Part of a small language model's weights: 7364 steps.
Each number is 128 + 24 x the weight over its row's rms, rounded and kept within 0 to 255. Layers, rows and columns count from 0. Numbers have three digits each. The size before them is the row's rms in percent of the matrix's.

# layer 7 MLP down (transposed), 512x128, rms 0.188, rows 298-323, columns 0-127
101:138133168091128101106124135098094110118109107070123128143121101197111126118115129108094137131116123116110107149113155124150082135154164135131139125114083093136153119162132063132089106092162169153122127097106138119143098129116105118094131120125102116152137102188132100112090157139141132105126145103165134149116091129166143118125108098166084168109112127159126144119101144126127161119138
034:127118173149152115156116115107104123146114119125133146128121121144134110127124120145139145100113179099112176108126112167117132099164091112138136106128149124158116124161148110129132137123096152146196123116144137095162136152124139114133123124093111144125100126134144113165133147134164148131123133099088111174128114142145157144133117093142197087108118094114168118106134064049167113147109
103:076145192109108125113094134120087147114108087151168122139141089152111144153130114103121070100105102081120117123132169111127151126110143117121108141142132119138093123115161099125109112177139131166153090135131132122087099107118121076107129106120122135101112145155145144187132127141127154101128140137147093137156089155141114123107142123113156143149160123107117115101167115068147133151148
095:130131116176108151114108100126122090115101095125115119133133139154122142143108102105128093112114125148078143107147117181099148156140137163138151142131165085162158101162128083171119093084089089124124105113116114106121120127159124129100126155144172095146138146103127115156173121150100110128123125135133095162123113159117122182157147125097125110163128168161093161099123126137100105159123
096:158178157088118114102103116128153137141117100132181146148119095140112126206145142106127131151110162130119158143153121142087123122159129090130088104099112100108085138167171125104144125118159120128096113127108111097151154109158112120137162095131119151164134124130130109126186115101132133084138133184161104144148129127108123154146135168115117092147155130121154114131110159099117165125135
101:151112124141165147141082142124139143116147125149158106127122153146125133180107133096131126136124112090146147149079144074166135166135107109133105154151168125102107092152135125111125131105121136175093137131087138146128139153153103126138149124130157148121059135156179108116127152115174125119132146142154174144099110076146114121104105124122138132116096117093146142169134102192128138117102
101:109118164139112139135132159149129093135103114087169143128142147142144099129107163115121100124113117111146155129100112170167117124112158114107109147140111111092107147134145075099153111109084164113164125150130126109109178154106100133111139142104116087115110148144093133135144142126166125100112119143092058163121118160088131133136105162107145118159120116083123115093168123070101141115152
102:116123139133147101146149132077124141106094122119150110140189136116120111135149171102096162093117162115127139126094119140119134159099100140098123096149124167096157094118130146188123101100130091123135114091108082129098133128147106157093161091091098128148149146106154086108130122068112131141132120120114101159175142134138153117131148116132175147130098133144104159105148126104149103108129
099:125158155145127120127124094141157123120166141135139155135100091107147146144140110143071143136129167105102126124081131079098112104162173096160125119108154136127129146138107123125110149129099138130130093198114125188093141130142125109128131125155151147140132151155103134156114130085120129173113124140092093139090118117091142120171110150160151113134142134132124102084117110117137200161136
106:134111118161113117139127135105140110104088102142092124153101107147152141171118112143137152111120155095153167104143160167127144112170082140155150120099103141115125152136108158118092122111168127137145113103119122124132117118112143071147160111101134141112150064147129066142115127115153155103125109176137099148164197109112145143109157136130136112142176139132134102143121148142102104154087
102:111133138127137118139142135156086126110176071121114146157127110112115134140099141135125117098116134108121114137070112090136154105111131139121103104112120146147173118085110139116124145117126113140083125120142147157116160121080129098153106131062085110142083064129117132125115134165117104116152136108138118120135115100175162134118115116152101123159131118116195107168113149174127085109139
028:129111128121087153162113119117137122136135134159162153163122127163214155110121133112125126112139151139179118126141090080104134134123113100114128093127129144135149079135136116112110120134144151090107106113137134137131109140065161158129171134084132117143166135127171109104134178130120113122098202104134138130144147144118125153140120142154153096159099120123150121141122069141127102153133
108:109161089103100119128118124093136158129138151122111104137154157105116143134112155146119134136120179164142150122155176108090127115099115118136127076100143149078144133116131161108155146066144135113130109127141167142089116130098126121131089138139130137149138143139147116165141128101091163118121163152097118154125110112153123113104074177148145092132137154088152110158135151062103103114121
031:116141122140118119102126123118118146176098142110122108135092146105124092110147089130123140123114081160151122146128136094160133158101149183161145151101127105100117120120130148146115115095136138128108116147133077048121134085097094139179115088173138152123111093102127143144127138160158161135081153114140117126133165132127179173129155136125138135187123119129129132117093137148128136156140
097:087109172148142172120147099116150150178115137118152166137111135167072129103130156102158127132108108118132107104091183152115108154137151139113131104100162124137093130119169147132129108140091145124098158156097126140145128073118119141151136143123114134141138162107139135146131141101130126120159102133165122119113139141123084087119122126152170175147145098103146113158130172066145162136138
094:145123132138106118141083101147121140131136168196129128084101121156076153150147114131101157119122135130147158134150149128134132128125098161125092140071125095080130127136097114142139162132171119145113153153133139128121134137142140116171156164105107151125152126154096169124124145137106143150156149175105110158128121090070154143160119120171122104140155079144101141176131158122137136150143
114:166143089108136149094110197158114098118133090132100088122122128130193141127111136164120108143123144142149130128165138132139149150127143131144117124120141154097125145144126093115160102126127124135172144124150135101101135130107166099092102137119126132114106085122179157091138134146125136175125152156075100110159134142106157140116096109114113118134149145160135164091125099184101130161163
108:166103128131129127143152135161162109133113095093193062133129103119139128143127113084102109098160154135108138105140120139170161117146120117127125127112132070080147144164126113165128121149147117097119108100106126100119120106112113116105121125089144148123140163104167122157127132117168111068132147094096135149116117098164140168107138092136129149112135080103147142102123138108097144100159
099:108123142120116113117144084131146131136091090131116170121123139139100121088104163117102149152128165064119110124102158140142120103110109152134127121125114129119113118144107057149058124196165110143123165108118156145092120115101127105108138115102108119094108111162161108111108100127097078090155123098146123104132096150146129148159120105120103151150103127118114119137149158104153110134149
107:114140121158119102115130134121130129156123119137127124133134193171107103105145124140163089111161109096118131133129113072087107072142105099134150093114112119087117124132144114136120115153106100170163135107114136139171117144129060146110187153080163109130148123130148158156088118141163103137127125084122125163118109141106122091137121113149121182120095142145113144116145124132112120129168
104:136157090134140154122096111173122165099148103157124146148094086165135098135163095163132122106122150144133132100150081140128137130074115139093116086147141099110145157144141123134137137144114083142144145175144104126138128143105126107118129099163120122153137108139129123111116141133119111102129130176192170099112123118177140121109146084152144132149138101135137105163097157171167118091105
108:107160134105147129136128119124108144093125166126144131086119138169122131062155149118113135116151117103128109120135160112143151142159135135134103124113135137146108125130151125118134098158142157158070181112131119090136104109119146148127168155097197129135108140160112126143104147118089124085165100144190135148118115138130138136099120103153123175130149096139142111131162144092160193140109
097:121168154150144158118125115103157133173144155156171139103104126141110150113192098102147165139155131141136144122137166137148125122095088129127108161119129107125126143112150106086147178073097123132108121120107173133116158169140136136143113127109129090099135083115128137163101090132128090192127128133158136123161137136105131120136139083142151125111123106124100126166129139080091102153129
109:114186126095102096144098098093106126124078127133151107137143148094143108122128119066118101115086105128122132123110137132135106146130144118111103125198123133143125084141103105094121133107126122135168145159127114096156088149155129130106180139128115108109099141108120094111151127106146153063125070142125168152123113112156107097150114168158123134134091093117126129113162133111134106120126
107:101169153143130111096158156112086127117148134132123120103176142076150139143164144137131112095100112097089148151119124081166119103132111080136090125101105131108153102117131126125130131134142127090131181103152082142128152119101129098145151121149119128121092152157152123184090135160132108133130119067135131123185121151177152102139131114117127132121151141090119131129116147121076145124142
098:151157160123134125150092132118124132118137131145134114146142153147116140140095165114082162093128096127135164120162140110126104093173131147112121157098095167157119120134137145140086074116127134101129099128121107122111144083161144168087088151114141132156119117122124125115165164120170118133130120120133122172103168130146145144096084141121143201159137077138148150094117114125125162165116
# layer 7 MLP up, 512x128, rms 0.191, rows 299-323, columns 0-127
028:122109133135158092143115126136136083135122146114096126134145156134134116132114135093164096132058066109186135151119107128134136132117092136082130171121136088141101146123171170128130127170118122136120104112120150145126097154133122119131139083171104125124142139134121090134134093106137151166145146114135080130155137111140110094135099133134074176132117138169140070121161136135132166128114
102:152165183162135141137147127137110149131140129123141124192190143143153130114138149114095117100131093090145101126116091086122098108144148107132157117061152174151123125104156147091155179164145085136138119162132149141099115095126143115123088090125157131116119113124094119128082127099125144118147113126130100138134104147134153113149148134171150103107127102110138127106121131099131128155092
097:081106125085173118117130128161129096144165114118129151165123116124057080146124099118119140094089157164153130099113132115109153124134115119104128142124154150107175116124111145129132159142131120117107171109132083150112163103116126140129120176110093165104135106094110098123127109101155148140131131129127175153090099080155120153127152130170109118103140158141141139141114081126145115125168
100:144160125103154100176115117141147108133083119160086110134093108134177129135105098104125134096112118142137127187172172183118117136122126097116104157146139091116137141122116139112135197108139122095133145094118131145151126092130148104096143172150133134090173114124149183088112080126150154179119112125116106092124114106132117110135165114146130140126157144133147140131125132130118130148140
099:136122151125144112076169102090126152134148155107088106147138155073155113117111128141119121160165130059092138141111151130111140126107108111054150125120115112142121128151128112148101113160126114088096120124120144136115143095110154130139155133118077115146158122141088122142111126137154151126164114104093105116158067133085146135140185135142133123164078134139119133167139143136138118128129
100:134133124110157114189110140114107098113090122134147098109144133108169104097096097108138141142114137094139134196165127136102113101095109155142107115090089138117159141120153163134088088130132149129086114115152114162131142101094124106151125107142099109131119116128092127125105123164154142126118088101155126119139161130146163094177159110156149121130141156102096092151112106137079100141139
108:168144134096146093157102115173134165109138100145140119129168109113115123108185111164153142153119119111166118111142145139092140108171136143103167164106165111135108092102121128151157128134152144127113086107145120131190154109142119136106091121163136169126119113149100166173117164134140129131144128078107167134150138119152153116133152161141156120142108090114109126126169156133093117155112
099:113155097097120109138108129147124148114133125082145150159121139086096133134107098123127108147110123080111099107164109117133124120120157141112140110105164087141128151126135117138100107123120114140160136096145110076083086120155136101124113145158143134156119105119144132104084102120141081129096167131154169102146129064161139113154132138124103095100178095084164101136132140156178138134132
111:134084138142103174113113172154133146142139165116141127127140139091109103147129124108148106173152117169139113156170137178141096128102108098094096131146126088147114136139146121142113151105132098133164113176096084170119105142090097105123132125138080161138171120166118152150136116103100123142144147116147133134131105085169106122142109115132125159098099160127109120131097164139120111140175
100:155124144136128136128143130095185104150168127118152087157096132134159113124158135152149178127114125127136119122115095170154133151167164134137179173163148159108112137139144144125143141105162128154153184096150138091145164133159118125133129145133152144063135132113163125149108120145116105113191113081115151154131121106155107130123151104121134133120142099129134152077124111102124140165106
027:118123152097138108159124128158138148091149122086120129155146176153084130094143139116136131113122118140200122137135108129131106127142108092106143139163119139115110121134186184163127107151123134149128121096145112146133131119132106100155087119110129117113158128128098099145142096089122141157150124122148132110150112184134090077189129173146112139067123123136129131106144116161107116121086
107:119068140129076106137156094147100091129126130131120132134112144156123128140131143122122147106122131125124144151158126119123101148140097118139108146119134128103101105190140126113158149140125117146109129130090128155126148077119145115114174130125100075104176081093136117146138147116124163179075130137095163113121133120131117093139105180101102131121119105150147158112115095122126047132101
031:161108157080116113120141113122117132123062108076152104119125159138105142130125154116181106131118121138158135142147079158132131122163100123131106170146113168098134136102144166093172101140152090142136137095121133148131124155112167119128124131157119128146129148124152142110149092120056146144131125107098134137117107098135107121164158148098074124116126146140173096155122132175126133130095
099:090131132167113118100145117125095145132159160131157105139114114149126087115144123156139112134133141103117140103138128112135085175118145144154128170113125104108082156180157149082181140151129147102094078074156178118140114145182110108099111126116134125134117157121094095110104158154093125107122101119123133126131150175100139153108093119125104101129115134116122180118146104132125113142107
097:111130131127138134101138100103139102085132095137121119178137110134096107094150139089118133124102127114141113080068134123130174151142125097088138083172155086131115129096160159149100149152161125165162110140098146098141110100163113122165111095156117135090153165102155101128107124067153125116140133101126096134131128144137132114138172143110130135121117105162137121134156139158123174119109
106:140102151163120114165183135168132092124100112118122144097134143153125107117144122114178122090117139132125121089156142123137093166141168158111156119135157076097089130161090112098134144110158120137075089152127162116182136108161096125113089127135117140114140150134082110132137121117112163145085112135119136127108133149116091103133133166109160104112142117153107124149114076115135109136099
110:127152096157113151142092099083092103148154130113120135099144139144141151093112144150168180111122142126128123113144146133122121113100148108104123121137144123144158141143114134114118106104132118152106109145135129087158203153186149166126104145110136109105103121151087127176106129098152164137151127093127091105105121099153160125101134111096131151112135138133133151154184192133105129162139
101:119132104110161116124118131139100130103130106151125155086104089071148114115125128148136100154162137120105114148086100146161101173135139091067095137127108123147138135089127157121106129094132164143122118106110130159164127158135130149130094152095153145126131076135132180137131132146137161157121092132141169152102139118121125144142102164146150178099129089110132167145113123138150156180109
107:137120093124149132105155130148094167101171176189106133136110134106148084092102120097142123094172111133110145153136144176111104131144133097151161158116152125098150106069142152144142151128154119091107134185153113106141145112165113134139153145143142107144112077114121128114145158104138143140158104137094095101104157129165131090117116145128123100097127099174151137137126130146127136124137
107:080120108128132128126148128087142113145136096117136105133130194113109108130154125153103113126114135110144148137139101108182174134125114108124139129153146114089132130120132122096115104120151164123142091100121126100092095130147140133174144164159094120125146131147137126150185124194123126134122083103151124088119127065158104120136137137157109109101154107090114113141123094069122154134087
106:086133129120147088146147152090121118155123106161164154162123120122140119153150102169146115119129137110177122179155118153204117115117172078108132146088154142120150124134149134098111139109130093116116099132111112149114177147139139137131105106141096143124089137112095124132133134138151115153104090118117128132078115152131109133157090165119136171095124114144097140152105155093153102148093
095:175077188141136117144131092150121095137139111144104132150149147162080171149109131104121125104111122112170141136128131131156094151125107141125135137121133146139160119119117147084119174078103141123123077148105170148110102096143114167137127151083122164150195141105105078169118107126145096126106141148138123116132115136118151111113131117126144106126139097123122125163112154131130073109114
108:115166102150150141138096129143111164164137145105121140109151146100095139129080157136173121154097135129184137119142145153091101042093146139178134125109123127093131125128112114187164080149109122116127126084171141135148113098175128096155112141141081147124116123146125110134153089141115145141158131116154121110137096085122110148131157102138104123133139139134143115145125119131132103147123
102:133133148115163128119174161145146132108137114123099122073141157154146109120116144123158120140139097114083147149154144146121117115141110105146097130104094103100118148115133143176085152129153099156130144154087128131147116131093147117126119196074136105113141088140126141156160116096069125084165107106095120119083138075143102101113146132100112098112150105134120136107126163128125147112148
105:113097079147124070103116105132109103090119124113144103126101111110109118121155139134144122116144139103095152187139141143115173106134134148166113121134102114128123147081114138147106103150162147148085089130122142129132098149147188141111163163170138166116126118153098104137097111162135108146103077109105150082164128114087127146155136120140091145119084157126142151144128142129106153124106